Each number is 500 + 50 x the weight over its row's rms, rounded and kept within 0 to 999. Layers, rows and columns count from 0. Numbers have three digits each. The size before them is the row's rms in percent of the matrix's.

# layer 9 MLP up, 640x160, rms 0.263, rows 194-280, columns 0-79
107:475570435483556516484445520430495501459543557498488453419530583432458414610414555519525415519441508553605491429486441612497447478451449468551494549521448547514489499521564514443498494472511513446497446628485516475365454490471446487495474543
088:587524481478478457523471459493490481537440487516574485653569462561436479457456460565513477494466573514507513456521519527415547463430507522503528465533493539492577475501569388557509536459508606536435505539495466538367461502383553401477495463
099:500503492472375492517553507363576525558414477536481465407416451515493375530495504602488432592518477514517512450525490540644482531545458524475545457482486532581449546520581629523495525468523482515419559488470440520488421541431481501503512559
104:493456490523541537515453473418415475521477516513437521475542510499510424450391482458537514460496478544402457528478477465492472441518447474455385406504533534461464524458451525444521520460523498490472484451540405419516466474522519492571478508
093:436500485486460517511421428469504490543552486582479482480416506517462467438434534554607448396545501483499467527537590389488485508525453525420439558500526468554473538548492575540461541499426506522519593514477453495478465589434506420403569488
102:484545395386571475588538504564508613524503493501507518527502521513507568551418591511476509446507451614543448428502506486497468622436560483523475538486404572539499543491547496519492493579532531492483497443523439518414453608488497442441488530
110:446386461447513520521545605481481444516486479412528483452487530539399524462488515527385605556584553486511531554468474477449498519415494482537591436411476447433556513516558443491541524525507536445468484552507549528547504490400566584584534469
102:484539516535502472463540483501471538484547538455489505427542501527490480521453486420637543438567426496503483561403497494528415487510445472470522462454450506497568544507506492531537564523441554528518558433583453443534530506493460454530546507
092:481442522469477579416453510526391550468489514534476472613530432377503488560507453514551509443456531491362460542470514391538505512458559547539487496514437513575396561455498394531504528535503532515553538466535490469507453497511501474546441501
093:480508440485478524488408522432510515497562476489488517514525506491543446461390524491544471496545449405527539597391410430549583505417410459415493487484519557437474512477586445501454600586409541470465474502514521468547543513510397592474456504
093:568528462553525512527489466437494510478530542461464391484481495464532501530476468551553547532433518467580466477504490444548531482557463412470631459585455528525538474500550459499443505491442587500492579469434409494518443395528444534536589488
094:399535509447489503506413515503434482414496500526413480510567519489450498486605504480507577511503517533488411508528491489544544420483451513483403479552500467584522594535484557527508507513516480500436527423463446544468438400493483462601517563
103:494527476503540527452426580440487466482481536552461400587587551490462562449466396600585519586537571604451497483476423510566551521634553488454510642557577568518467567588466505473506474590463404459534579467525470479472450494541407463475516505
099:522480437432473458534511527612566446545432429510535456605545517497556460536450534584550440554548484481482462467544523569472619413538550557488492496515473490493500528512538490399476408532540526490588473482533401518466556459545512557516521508
102:495535556446451532513552539585528483483548507489445573519490494529479610523499529503428480494458500561543426491565492584538513573550514463496436450507420483507493453501468578489454477585529530474489523518508584566378547476446501544424425525
104:496407479472544519499470543501497505554458557464526473554479474535492476475436530508554485516589595513577495514548472641441454504569533478463524454583459587563589420495490444507403429455473487508461558500543454464529491450564437473527478518
099:463389518461505373479488512513472549403497509595443569455517412488562502388454506394532454504657529438607442479495441532495513492555532520537532373510486471439511464525625499503482542493454468477556490578533488521494546539515579516430492488
099:506532464549483483515404476547426470518457551435466530440638453470583448516437519487477527560444481525497440494513483512538509466448515508554443454488464522502540531425550553522523559521561454409466551555396540525472527545510509482460445455
103:406492454418509525492565558492472475499475482463513491500439550467464430482470485493469487438547448583515500565481511508424404476484543529521531499559526392431590438502453507529485509528523553602537515521504506566582548451486559567439613478
097:511457490519634387492515453524554437440405481427499489577458519535516413549560446543479513569588610517437422462626554582453533467427524481428530436452525497486440522499509514517544525522447536453462541570501476481508500518602438475549560436
097:464525510460553531585462496474467521519487439475604563531518516489431413499463482570420467459538609526496454499472432491523451611537484513465399556457556515396576558496460443552594499436517512522483589464515400476546441521501419541535506486
100:439539517572549468537476463498563561447534474445473479543532465489509489497584414564542524510452502540594535517513632400500425482437496501484408550488525537543581404555558535489489501522474518475537514504542445378494458582491534496566533479
101:518513529494481482500533550495417492468399485552508536475500444495536395422573540445498519550529599432487518600475558420532539587474472471453524406505536462533445504547542466511478591508523553406437533512545537484511502475506510529431515444
104:494599410551472509523514471497549428459537425491443587520496492486489543502548453527444479455528479503475493488508549543501525530504421539523541460510504419540497490625490494446557513507509430516569456459487473356501511472517354517491575485
100:432478536413472542473525536512500479389437501503477567436523516474461406501611491479537525541501563547475460492504546594463466522442491442443480468499507474606570440423619534577505561483495591593608502505509560481398448518556467574459564557
100:602532477563562437474456483501509462451501459521486512496534530460537457505483480533451564499411537517593495566557543463496527491526560514576499444529578539477446460549426509574540486626495391464474559505579451600467488527613397531542479540
100:531559467564477549466580407570544572544521477500481491497483555526494401553416393460473472531454526518538486446485478489433558451514573523484541491461575513471420555510508417467531510521481468585510419554469440483509491414589380484497458540
104:482454472525482531527495536494481504439507529479489480550452537499519464539517603512530472416527394555473518442536464502503540349436447582430555545514576555509433467481515511551493480513571498524451444523407546496492443525408519466499490487
092:564467448488551505534525606481521507567470531548520496551468447473399457502609505467523406590473350606562446464510467471574533485535436458532424409423432571557509483486495482494448508401484519460546506528543436453511488438592533501532659450
100:502586448540580518495473495513404449505523452551467577508621429534501562502521516577441440466465550564408470526592550431541369493503524520505481479508466529574532452445507455591464531466575587513576438425498395549522486505577443525538456549
096:498550486514495505453486476553453446482483488525436511552579538523535433512505561526498510493497481569501507431526487453586592492627537555471513510440488551444512410477470436436464562516545369469558509605439442522455524378448510456511468441
098:414531403504518462465455538491528532460499561420495503560566521540483396530438468596549430493447453499561480521515412480441589511571475536484624484552572510519526396490556504443534511513549518516513537454543489579490596551528418514535450464
110:540590494500415450473528490525482480442427496529483479516479414504447435467571417586372448604525548452531544443497679510486453534593577508539562575533565541481511515517517522552439421524527462534407494612508421539482509484516470553504468500
090:513543629515487478544498463446460553520502528517533525486482482568473497381535537483574611500497562521574504464507505465450476480442454647457459422461447581450527545514548450499487415406389530532538512392499503440486442503492435517508536501
092:460486510410420510516492391367509522410497533481447490557517542536438473470537561496516434489575538560590578562506535505385529580532486552500490405522396459459436405498479537487578486423475439501558502494502528400534508565457499526517436499
101:517496455466527512448455518584529511447503494544397515461537539455398554495484543456553482497454607505547596467486527542477532519578556534520498581514458613519527473498511479511523506479555506493537529486421542509480600539585459454534426468
100:552467504589520532503468432521502498509425595502423460512511436454450602552521529528520392473536466571560385589520476489576454460526608480482560454501469477516492466540513502458484468535565509480545519568570540578548477502436387532492516435
105:492561574463498474421493463412541470516498404519478510496485486552473463469515500582549514453550476489471526593456431487422514476474557535615490547410576448505500458466553471506573480536402480509457467532501581489444434487489516445474499676
107:494431437528588501521605502434479485558507485578533550548560429520429495501527550544547582554454463554472495466497496463562646496454585435460514524527443536486523455500549487551520564482497420519587454507463481515531356523441545520528552389
100:510468485523559472454556515419481535490622586487526511424479519488520459526459501482599508468535486528464485433523506604486487607482452505542485538504513523509560536583462521412450461513438479462427561553521548497394508517548474450501506491
100:524510487410460528531338553498527512451566422411491490513501469520487453451465499372550529508540456508492529532389536584482530546476422551450599486474402534481476489468474484583492581413552483445459476545516497407471501504540465502502372502
098:611414422508543527494516510371510488534529595500482508460503581458569500464527454531579509440430463595440474496539442537550517418463551483518560458534493635513454491529525488466465492473507558606344484475565567559466589492468467512513487536
105:565481520441587559491447542459509470549492472558400452524459561560486461578450414500528470330498489499349474500491607528503523488524480530497553532466545488515534549529405530453376463545455492459489400466526554496480566502457423520494519536
102:589475488460524494512506578534636554518462456553506458519574480469442507541506451546511502493583540444411539464530413579479524510453486400512392498550521567547461553476601465489493515468416516480477481478498471523580498592525483609475473537
100:598585491534448397486517426530548447490630458473469571572489570488420479479536437539521507486553576535482427520460517468487520535497454474527547500437432448499531559667503481480482529539450435515511544493494459426507474454474562515492514495
102:536422526516491503541539571397446504460373530522521483515560438531484568495489593604503486482434449516525528549487493533563491571590445519543502585542454612599485477507448424446417531599518519440500479420480432535455506540489475493514516528
104:569524508489429540458594525500505511468510520572577524466498514598465398508529436581480531481494475463540515575441557473529474483470467402531440448514521590597417524473544547510491467502553467561444491538475530472496523520418519493525496557
107:570524434481486459528452545549462480535524548470555508576515502430478546468499585573469452536602510452485502441504470476556486507542546532514511580503504467505519590481484475443364437425397399449460503475457540457423454628489473551500527451
108:518485527527479586576526461536441564478521477492509505470518420503537513481556396497406430483558509579486545556542595481476494581472385473515513448546506421478444600461460409467498477563584550554504513489569419550485499474519581446500554498
100:548534512541405467502571598520487460438455439405433476512494403475482467519554521511458505490524429554446488458384476474569530527453594556465583519475498514565517409488484440466534508482472461484448531530528538381492381560524559543523472468
096:440536644514494499544541594410482485515532450540575525424542430511701507418515508443518483554490466469563489530524484505383488439518532535449486542450350467503507524586566522474430515557540483519516507458493504416533473534389472482477480521
102:546491560524447510609521531560530521462470493446563489422503498515500550534593546528475473437478528468564472532444468457523514470408473494458514488516475579619459497445497617565471501582431591467436441477608543395390469520458548448490564506
098:537451413505515643522539438498523383440472590469507374528556529506552445471415492407503437485483517514536509514563493544462545456536493439408476488465478451419550438497498514449584533529473530519475459471484598547561444512518551521515496438
100:594565470509465515444554498501488463542496510510514502498464513654513435469529558590590586441500541605453448570479492549428538495394569443548468431551416481535528426515461460377455501414472535531459558369566429506404504479538540452522555470
102:510425514483448435481495439505450562526540556492483515462492541480493513399427539413560563477513456474526512482505459471445532579587538486489576527409466483531489523559500481552467412532396559457559472493442508456469553573465508512511509464
103:524402395598560439544483566454458494437518531416516499464529584496496538471393514506519495479464499502465504557459435526513495509492569493505464437570457536536483592487534451540393507450489471481543515546462560486493479476456479462387523536
100:469469547499469474381511490470517577437423471428505453444475623510495508491469530572430454480467540479549514404478402573542542525398490417495495547534410522519533519430590506621422517526539542586522447522417478456525556435363446428505531494
091:393561439443492625450555488457463492586515448521430528548441475450432541544517536476434503423481509484465469528473589453528344503479478469470491460449606489448529527417521553504536561481563541416578481452527498491492439464427502517512506609
101:529453497524470526564559485472431501475510458512502538528557458515463543465421474451596452516485436524542530563585532527389538575550431527477468387431572501520472601524592494508557492547429455479476448536477499527576489564573450414423571601
097:494431539462490500489609531510574484524352498513518549509482476555558492391537490487566548497480413464541546537460446434457477529479543500450474533488461457533439533491565439608499428539469527451508555538510542520496493488516580425530612426
092:323493488442415511508607445424497501409540432486496466493457579492641502477450501536486524422551527414476484483454463431542475543509519385445492566425554491458483470579571489472504527542425546555504493505505423488451464549443490539482466464
100:578375463534491484480442435444531453496520575471452537448531543507479441444540502607529464532461438352575456535596487544584562533568512492587573413486481532525533481369536466438427561478536473532462577522525562455431471528455404435516538526
103:476365473480506481489476561506491527545540495509577604555497566537545493594445574538521487552570492447527550499535479600447487502447519521546499588531565536417518502475454562581457502477466529475531399485564449518462508521589468515538494506
103:493501422513517448465483397473451441482621537532554556454519598548506447471499539520490485438454494429483582599495475601531461525568497481494506462402449426469590500514456556611476480482554398505419538570465516485507452466427475477515431480
108:541560527488479607538521466457475390495522470449488473419477461585511601436481438610458526571544450514515467471549499431583486488497506484599497484483463484392528526515505515506553493552512495529536443407457601453503545385533519439519583485
105:538491526459509526461518454435534582537530518592589510553458566414498407486551318482442488483451546509485569562438525456436586525551550527437516486510469441435501443442489594450519553466552504453457429503411464504502491527539514428585511522
102:443478549483478461488504530485479459556477502491572443499433490424527564454432557515456533467580529531471441514483496577494466489442616419499537507546528446515537581540500477555436417424601450459500565538539452498488475493518446562497591426
085:497474522506572464522457536558542479529478475529501508460515438516390604510460378585543481453529484464514456426512389485526447409474562446468485516491512516544455494552490432554547584522380485448513477524504446429459454526591422572493501544
099:408490580471535453444559476519501445551520517533542438502524443510456519497461547453412376473609532533474429561481543501424449455407539510513537470510561406621479523558515372525485524435459610491476523502534440533526476537459586504490501493
090:617473424488477498504442515498526543447527538463463463544487515339514564460476422558537438423510518538484478527495475525380526547490538482619569446535438501449551530475501488537469553563512395507507600398571453540430540555555557499521555558
095:498486498449461403458501490472436487431522526450443487528587522478414525548428520528520536529429498514401498577425432571486528543507521523482535574419471469423446546524434434575599427469511545497531569490490518496536529507510601494602563400
100:353467616485502538490491502420423458422506538490509555411525433530557424476527507520516466458482478543509467484555484523483430556451533517584519597532603519531510469483492525465536461487564552485484469531494556460442480500537469483461530558
102:444489489543487470466467475473548459411496553524574486412631517423473462401536398510512438453491499533601387400476514456486524488476547529532486534554605544459511477417615483414491483424490535496440534524564555499541551532459471493548579490
100:480516479464480474453481448495457437505479384476517482581482495474485481384412455545487494541498535594504509495526447451450416510541507447425470459549526469485514531449467504492495462585465499431490512478588542504524481550537405504608523510
100:475571592508471531586544419556595511389464534538471522516536507557496444437415504579469495508369514577428493392523561441544471426405479480454435486444522513501516426479379469501585537393495487495462543473530486567489493444549440460527485460
099:496575484484499449474486520575538558458488417552380541540478493450537441439516490516525600421488413564544558521488501546444436508478496497465484553463550594486487446446482476538539480412381531539483541525565512550478545519458533495455418540
100:428496484407480442500422542551476454511515493513598433500525431456554524455505441527542504453570424582545549483492522519419496516607491470521561468526570435472405480446535474503501547513489529481536557528493459519572479520488468488554465502
097:416565577483424451450466531524499543464525513548507563596465441501423498537518481491491461489500471533441479457471485537552470464573463510545546499454414466541521480464544529533428519546601526499592377529495396512468526407507590430503456541
100:463515470484515589581553549492449509427527456573580502601506544442443579579545438503499449473521537521463500465471522526440512533577563511458482487499430455343444450550549590528515483502518460407442460547413536586538460532515420503500459503
089:530542503434449435480516597519557447386502559473499539515430444494417449506479500444457407430640543535604501547438469496547500379466573491560533502552510518463566517483491513629525571426541463443594523532445478565458429514484486532489460547
098:461575490403610553446476474558572430443488572576434478488476428463470523500585513538597524552479471424497549554482446457389367583489431504411553600512514468536485500416479465560409404550438459515492567567428562540471469408476579483502518470
100:479504515619427479494442471508555458472426553516525574384547472570529465429511474462561512434388418531511487442551514514506394555476440495473597456532490528448479557482518606501484480462492563540471424463461530530501546447525516493519487501
095:473595450503564414518475447497503479501556599530544412605455561557546524395453434503514502518504517463465477535436402483505486425580500479459477528519547526491441448487492518541543567514584536523430439511502476646391369535487547552557502489
097:480571588469506539438593476539493462477432554502561571514561531515467438434524495522573501486500509503574544468460457601504451511525504543502562500446551465445507540468519478563478569575521518475655475514439442476454503461435466590516427508
105:428470387483546564595489503491567501490488434558475615481539566486551565540587530531440476435478434451437445504495411495542483497411484478484539488517466513573482514449522488610476455580546531538479468423605458404517552477496434524497497620
098:535572410530483461510414568394512574490447483409439495518526429489489504546511513470503517541502498500498418544539474512546515512564550474576510460543511463542516593489485512465529441416440484488533545461491498532504461438493557562500485452
099:460549627534537492502497584481554508454497464527454470472528519557492480453478529588503486530535541651586511550501437486486495494442566520487523474543574491428494514494427479534561498468552563499510505435590524536484470486462413645440524418
# layer 9 MLP down (transposed), 640x160, rms 0.262, rows 194-279, columns 0-79
108:370499533612427423549466527466449589518532507445488567568524502529574522544515434454537474474484532441446482498551529543400494483518526486530545505433577451474503421486552541508466469565468550478497387524470561527445517504446510580537477467
091:512527460550483449523528447572496711535453600506519517629528578511500457558492522470533478477465613524529572511564507490576490415456430488505565428493469577544538484587566412485431584501558493477591488535497498560505446444454549501493470531
096:418485465463565464431509562582479487425524500530497502510574546478512485522591459447517508526385413392495506508409431448454474402404465488493453520582520484551486496432598438490469417577611555472546503495543468462551475427545535447525525484
100:537590538529490506566539489575485483452480542522550476477604508463530570453453529528511494476471522404555522530496528481490461518545464577418566503581501493572422438489538453481469597496490616533492523465490546572460505481506410576446586470
094:453467468519568480493580521438426502421496515478407447544495437553590504445468541454571436532538556478490420452512562474508534451496508464455514477459511421587483504509466490488521480562427436554457415435534569463474442501462430458504422540
102:542481375464588530499401464497517463431485457498568542464578485459403479545515499478547488516513467477429519558520493547498609515416525435597505588555506577548556508422459503539561501452498451444538450546531458541495517536426426530540481481
099:542587489474590560439434479439453519501575519570493573483517496394576476450519483469584456464406472490481522396633538541538466550581527557499453545512510601549425475518345524488469461477381457513454515522516496488472502543501410384525461514
100:573523555570419516442506565568407477501512561492455456467552454443570561434410431540515568446474537492508554517554473472521537471524439512512503475427457481530478450389502498494421520490533566579570498485504570535571508601527524446459501588
095:440600505457473369532634494514439448508565532411463586491484554516576451363450490543484452430584499489466467500537476536534565422501523521550476503537530513608475388437551544494453558419444470512490443515504519394494502519367468526498469488
093:406548488525486550513599465499465501476525532427528440520538540506472520509495495503472567495478536450471500479604512499343520485563577399584550497531480465474478493458488504609440460489522542522516564376488462519581434553355577571479541519
093:518415511524559509448534463514545496504512542477572485533546422450439568567545390477475520460501455506491555545502526518473501509562538492494427508564545476536429533493509556351498500497442477483578485452474505499479493452423472482479384507
094:551438518528488474501573568492554466611525442556598401515522473512487475506495552457515449439414504511475551497437520547528511526578531458508550554486567435458523497443456473454580461488430440476576536574440606474609498498426509472408504532
098:508434436447402572524450552454486506506469480481482405477428466587502408446487501458565474531522500488504563547528528478507552506473519554526587497448511457443607493416403430516519438441438516563459488489423439490399503553516526572497590585
106:614473509528597390461567437629422393450482473483476425550510550495421444497481473513536429571569518522470408547445479426469621419502426504490498492499609492527508525561528575482493484462421544506508504421524469455534424523542560522495552485
097:540450423439482431437511503565581534538492514477489448498493459551505597480495498478448554526516503405474557516430533466499525393482460551500482537540617532557476571482586443527506434425448495492409537554451468470511454530595557537522611472
099:461489524527523533518458512418469519559462487535574539447433549470468424532522414428531497567525507636485504508469422591510520457474491507470481484518402531500497494521491503527573440527513460392585562568456530541395458469516522573498541518
095:568492366522568463477527459486546484522552493571471433559373543406512494394518480564461506497502512442494474508516532451515471536548555462543454520491509471555441473485421472545466497538432590484475439421510476486477535585541540487572517445
095:525526441534500551455431497564444486528483535535473485560474599499460447494515571413535532537471456397431462579435528520502530445500497549489428600441473502536511551415437462480437412446523477457555462603451463522514519512597406560542557491
098:489476555464502466467483450450463511545560493513472442532523411508590526538486505569487441393480431494457548499521482424498472553486452425493504601478481475440453571516487513459424451473515406470607459482482526374524491595513490473506424506
098:437586554527428455470526561571490542486535435534480508574543455520531471486474420545575446486461428539465582441437548517538538579533614519635553478493539533468439502434462431585501489539464474508540506482486422535473531481448471471426401451
099:603399527566409588442534522474558542498434525559499494566509428522452524455535495454447535483487465518527590437577564520490613458465573510553510545473491540549399447423479425425496489509589580532392514521488545556522426489530566560499550514
103:519512485540521540473536447535504458454514527485625583476439477461531535485437471460510431447417555441441535545493528583401454434420432443500472534437508570435477568457437491549538529491487462540510574501421521561421459468461504533487471533
104:469479555436365492548517484448467539487479538499425465466493478431564422471556556485554497508534450488511462479448477483517596500486540418442521443518445534500447420414479485488507586553494459424445465553471452506525471466494511427423562503
108:484442490564459605509486491565509468512429517566501455420415498537563508535490530561575520526531490516519473460575493528489457489524463605406465508473468496506436524568526453458571562494431657517463576551553478600459503512473526478407433567
100:533545522538577459518471440431560512542356558604471482488513489548443497445524445560475489402520481474489383509497351454549394504552561448454467543493450531544456534431499519489416436511462408522453505464485525410462546511510557445525502549
101:489483427548483388468506487394493558483542418531522531463532631498505451511523471461447386547540604524517580472518507525523488501584438503450543533463451494523567487488514565536527547425507438601475544492438556555555532562486533520489532442
110:483501503520481490446528429605470577531489468465511382507509567571536582553541437578490460459461531476531446467443522499517568501440486605455424464497482548573562528410501574497443494396495476460416553480520538504466572465596523458528439580
098:415484503550555495489526526520477457575458535542468536457576497565488494485561455522508506475450513394462499546423559560505467631478466494560481432433434496552559529479449559517519439547538395515477496512481438460520509424517511612539389524
095:510524483428465493423500466545560471590511463526551599482513496532480456480515461554486525513538563534490479469473483376547559536540477578511494544524593510527492429502429478586485422532568578536432458481490590394362461486546378546569423488
106:470489542506577508615548491541491409554479450543456524435470512530495475481495480492542412612447496503426557465571522571488551383465478484496497491552521518566607501439461486481521408427477459446473495516534492460466436562514504535560410407
098:655498476422457502509444516438538454467627523447487485463482461483544497555535535556548476465448580511413454500552463518563460551466584472453494446480541492488485456454470560552545616525502587410534510502485494531509484588546475563536486511
098:535491557460413480480461430568446506485482385583420531587537486581431585545573505437508465568462440402483446446511512398532554483511510459437478435524483504499565530431511540454491488419426518590488477514429573574516445515491585429503473559
114:534502497576505551469483500554497469503400467499442529464418527503481487522523568500418429624454499485464486516551500521528510465580514496502525455560511521549470353452463550516465445354525497501443479512422493503508524379590557561481474589
095:424549488502462597522515483449483472489448467419510487509428534535540533591617465538486546590400467519439503458462537477469448539432514481420480463506368464504538573555428505562478505516449471405537528489480443422516481486521487594510438481
101:453475457421421464519446489517542480498510446455496513589515550451482519543547524559541463475598541441534545489552534473495556524595540551576563470630523552580534366481540500533567536541535408472523484545467541524498552469449529524565513524
107:485473577590621422499510489452529534464540477514594506363520518452382493591502467536408505504507483626472539532519527542579469499488484508512504512471426419487489559502422441420504469475418486394428499576421467560476566512510556515542561501
095:498461480522517450422473527575511568607527523489446519474566455523528566445537519498462599502598516551497439437579542534535519439494530575504479566451470534481555526514448516518498415477472451535601481407605571477535523541481556425479523535
099:481523496538545477484514581573406504479492429508483539531515576482506525478497504462441500518496565564587513475513581415631461547439522479445512443594447473480524554515546524529364528576601437499519516505508423491423460548381521483526606483
099:494406506470603547441490511544447431525476461512549525443589534505503528523639489471508408530473551559494573532469513546505591516598488478576495530503388519436572495487464474507532485483490560522501482529505484506538469477330409463529499538
103:469545515400434475482457505510511490587392425540458499577552525552484519491508436525411444551484477510485540584511578452534539483604576544498474426533490530525521456408449468565499567438537547527560497432516498540462498475536587488495444497
102:556484411574487414616614479554435446493533477536447559494537491533498488525373452504507456529441441442526526544498469477553553429494460377591524547502529486450397456497539518497568500478560507494536414454521540539499520602472547571424554492
100:378565547530446463521492542455454529558544397496588489508517512463471521504503586468439603521519548455446490515452519531454472594510516442453472494527387410494509516597447459551408567543524432371527554504442482500542494491506482496489468538
106:504445518564488396403500467450431550544438490403524468461489466523447465453539490534567484519539487416564501583452430457379575543446525518541448503486458484539536448526508539491528596476506460569539563562502468531514575344399499478475523500
106:504485449543466452509566439401499533571544400466473470549489452504493476424430478468512540610582449543439430473485585507441550506572523509607553484492487405478403429526485528450477510478500515535585404516470507454445500494519470502478518512
100:400408529493432629499479525547458461464414494511454518522507493511564539524460530450517527612475435500527510544502550560467459471518539571452593510509547572523506479508420522550494468548473542490412550521525573549451449544551470500542456582
104:551499571553503601467492574436481521545498517525484415439573538485467519513508512541477549527530579576626479428479467479549509541595443512532476546567378555494491585521523479555347454516499544513543536398519477569510573491566511449444467579
102:540492440510542465484572558444449557520549511458430538425480460525586586489489489420526563622544540495522531366547437548516581504541493428486501508455476540508467507506454581525473418491531467555460534468423459525449452550607508460515526496
107:506537469528544465483538496569472472502512538484546513420557545488542533370482493600480450522476492514442483498591574495443426420558488488394464569414523527506467527474460386429524485507520492491477517521456505558460479580516553633563543458
104:502461489520556516481553463611460474556458501525506503579453460569471433556538456487487551488519458468546531525578478504435501506542497567580505438465524478515570555464507534522560544572514518491511448440435463455569469484541493413628519520
110:480538413500477404453490578554473479482516484518560475392512465534467573535470489458475505437450525509490520431471469454473529567484502577531484555402416554472556522479539467476596559536484532622415486470473449394493410527551509530385519540
100:495454511431366517494571522522543499557574499490478524503528445468506533456398500588525485480499550458475459590490558453541508579546481574472434490474466555529494490439569582604480474489519499506504465485400537512557434502484542488452429531
096:436557488486532535465529414449484469566537420627537564532435509526511548552464500476521455485467394538509565471508512518516454440556496534521608468485519406472497555506493457527510611413560458591574611497484461542454471505534568538509479549
102:512612607556439566516516453536530475445598381485563458509394518632529476455559576503495378470438484505498450458501512508558521458510540448503527477496508535483516383432456547500411518435451501561439468573553512437571478496581461490521509498
099:423438563479548444488457500457498431495470515525521486496552557515522507518465493475604426481644528398517493421465506439525566525577471529502517587499526420503558494548569440553519455513516486446486479553531504469504506553381510544449476496
098:482424419586522477488591566483507452541454526437495437546443494577510529488505406468460527532454574553480521409451498506520543469494383501512488441602542516495532490525507514555433448528515447424578543448524520571405459513471510525579549480
099:559520625496495611616576492493534541576477468513537581543495499461441553552559485503559490488470502502454541487420521509501474506412362561504440442462567473482562498545546532497594534561472553569487477437535447540558479568407569553637528508
102:451483509476496529509530485417543560540448458517437413609465487505498506578520531459472569446495451545521515514450494540480559495558489506514501387467636549507561449552493461504564509498419389521523485508542509461507495460307508408543480594
089:588445604462577462473552487530506502488441582523568579436459536534560538523431525495622507512468434575474557444484505548554563561551530477447535498408426483526520423471541433583517540547440494524499455503525522544481541489522639519533538438
092:474468475376474398425387560547445488528527622461563450545432431458556501546469463463441491479487542490493455487462496515588501471483505520516503518584506488556554509492402499531515535432493506492541560497497490496495459547378526619455520478
095:469439381472535464472495374511474472394624517547397548467543507544527523442523433524496447491437425554448414391541557483553430512514388477567451493563487472478513565600485485466550538527465521608490536554542502503551480587513451507574455533
100:632383453481496442589494534508523466466486517366583442469537445441495479523492436586454555509492530542474482510528470525460386521470437547481517527512475502451473506528493522500463497535456444525486348506501532501510428545549394460423581514
093:499574395443542428524566456591568381473433497440642540506565454542486472533602429470517432467491535514531537509538529500469453482460499466610465523526559445542439491516495491446530472546486404447527508507424471546553427544510561527457584515
104:430544578448514459486443573409562554533394469464420587426512505567570522486510501509500448538529476552431517475366453501507533565540577427439494523563480546496482566502434487592463413453474482541536579493446557492417473514509518552510460419
099:390523523530436488541586532526568478461407376526495431545493480460524481535502502508404475461470468478536529434498568441482483468455494516545487462508518512526509513601474512519471481441384501475590511491432435552463538602537473488410448523
089:455411471567479579535538579507506477540428567540548491498456416509494519517566468521572514539512549391402431511535516551500468545458529438558539510534454468416453464494566524530507508588467419479558547430438568515474500479491558468445528545
100:433461535514546552502549483546525520455456515555504535404400492501563572491458609481509491474460429470490487526612477459579529509365475512472539474461532510457625496502503518512379414454541488511499489527600444511417484553521525467453487523
094:572575510427550510366547429505501473471526575543457541452458487574489465448429431502508550455414444511390541503463470445442526447495442587571427504520486500506576419458518563470533534520461493508494412446525548510474454461490544424503479596
095:498489471425476504504405477517609520478409565391426495530522652513527524452524490492565550450509469438471511461385485539534473454377419422495519516493522502562441444503529574507485428454496505458496520397443511505507505517494521486492634486
097:492646452533564487464501485480486443463529458500504503477540573522540465448450542568489477502502439538556509527471552394570586528473439520486457428483617519501489464557496555471541444499541518481581490515485633439439483516586485485491390480
084:549498517553386487452456425463426470558460494449516592495479438501429522560522507438571616492501514446480517499595495531552556449500475560441483542569525612653537514460507589525503502498460488515614480495456537483505478413439511453467515471
099:431502530504510484565454460510433500493414544502486449472634555488368496456487563538521482383485493511506584461526525566532541496525369501405588500540555495533446426440504468498478498609478463483533474428487541540519497514514506458464412546
106:528495499479431550480502445457356545463556577416479571516487533495472508483493472513422535544551423514415490424487543620562550429453528524546489494568540451469453562497484461419609543560530444439506498410456512540552454499485468450529426425
100:515484588534505510571549453526503473482506482494489458505474407542568419521602546484535618575479473528433441505525522559497420534509546459448506478544474469467465480472384425558554501533516479468609495509585437575435518441614508532446556436
100:550454539486515496549532476488521556486457500621441496495538465539494504557592488489554504538347477511474557550512484579470468582451555528515445516483512447460435490545507495464472591523530415585386407497434539489411535566394447530462450510
110:551531551556597550523531401509505449584489476464556595447490453521515498485540527462523484454496481429569500523508518510464508516434468462477573551556435469491480453547459592550407535517500459496573521478668499613615511490498533579596539499
113:507605474473534481549465567502424525527491548376507457437496507443461564533464479548528582569464449533536508519387455473483466542497433476482583414549605520492499428583538470542551536400478636526570434550527368483489513544527483451579496491
101:561519498462493527561652431579515525575514514494462482453498415497518558494482467469414531435520447461573496531531446475514506518477392497450546498533520476592476513496463508487501576576490501507481560573501516571515426456403541600510368509
095:567535514523420496461455470481534479533473439410557459467573488577594545498441433358565517556489458478513544529505464505446496450518601546491537471488408454511511462445504433548475422469365443455521551585509534434506524455574528470511557449
097:631551474577538525425541558508473547422564510485450450525593527576535481406461586516510486423544483455531503446488481494579517457497509570504611496483500545541469515511474491548428528537460486579474531377460468454538571525459481491436506508
088:498457472520507465498496588505466480649440474479388455455462599463503531482485546529659445561392437542509459473623527570458531557583455540514492467502536517456422429475492533472457464578484505519566544525544455481492508510443415451501419419
094:528458475557390504594529489519411558544490465481542593536486485563503517462457436546502576557566558588519457490475594519602540519605534451525497429603539562489516543590486520542583612529481516574438441506618423481522523498415473525477453581
108:502506548500454511503427435556497479531441418588490478420551540474383630520578547461572480451458493492556498554502473502519451538474490481573517553477491480483603461494547578468503554497506579542510428383392497460653521514481536450421423480
095:545528511481409559432510545475557493457546448458451476497541448516484448569567541474494516486493485527511441574508491561514511496445492526552450534510471530410574513463522439397533433493443479406580573497505566466408542468457540531439406517
091:484429437544437439473445582434514547480495511483449508597463435490497531526541551503398382478450523540491445500515467476530589521511524460555437516447515515536453479565520410373440448464529514505457442467539522509534405458507505516417471557
101:538563444451577492422437559488402577548446447503521401489442456442457448469565483476531494516509463593432493447478481470420489497524502556557454501420530572514487508515425507427365509451464456574577444462461446494348425467443520488457444452
100:503512522491531457486457495450540540455575493452546441468487617335531414550542478564529525556544500525523410469476410477540393637468566539489505507464433564456498505454554467438541499503597567556514478479600529505410524475441431554478498484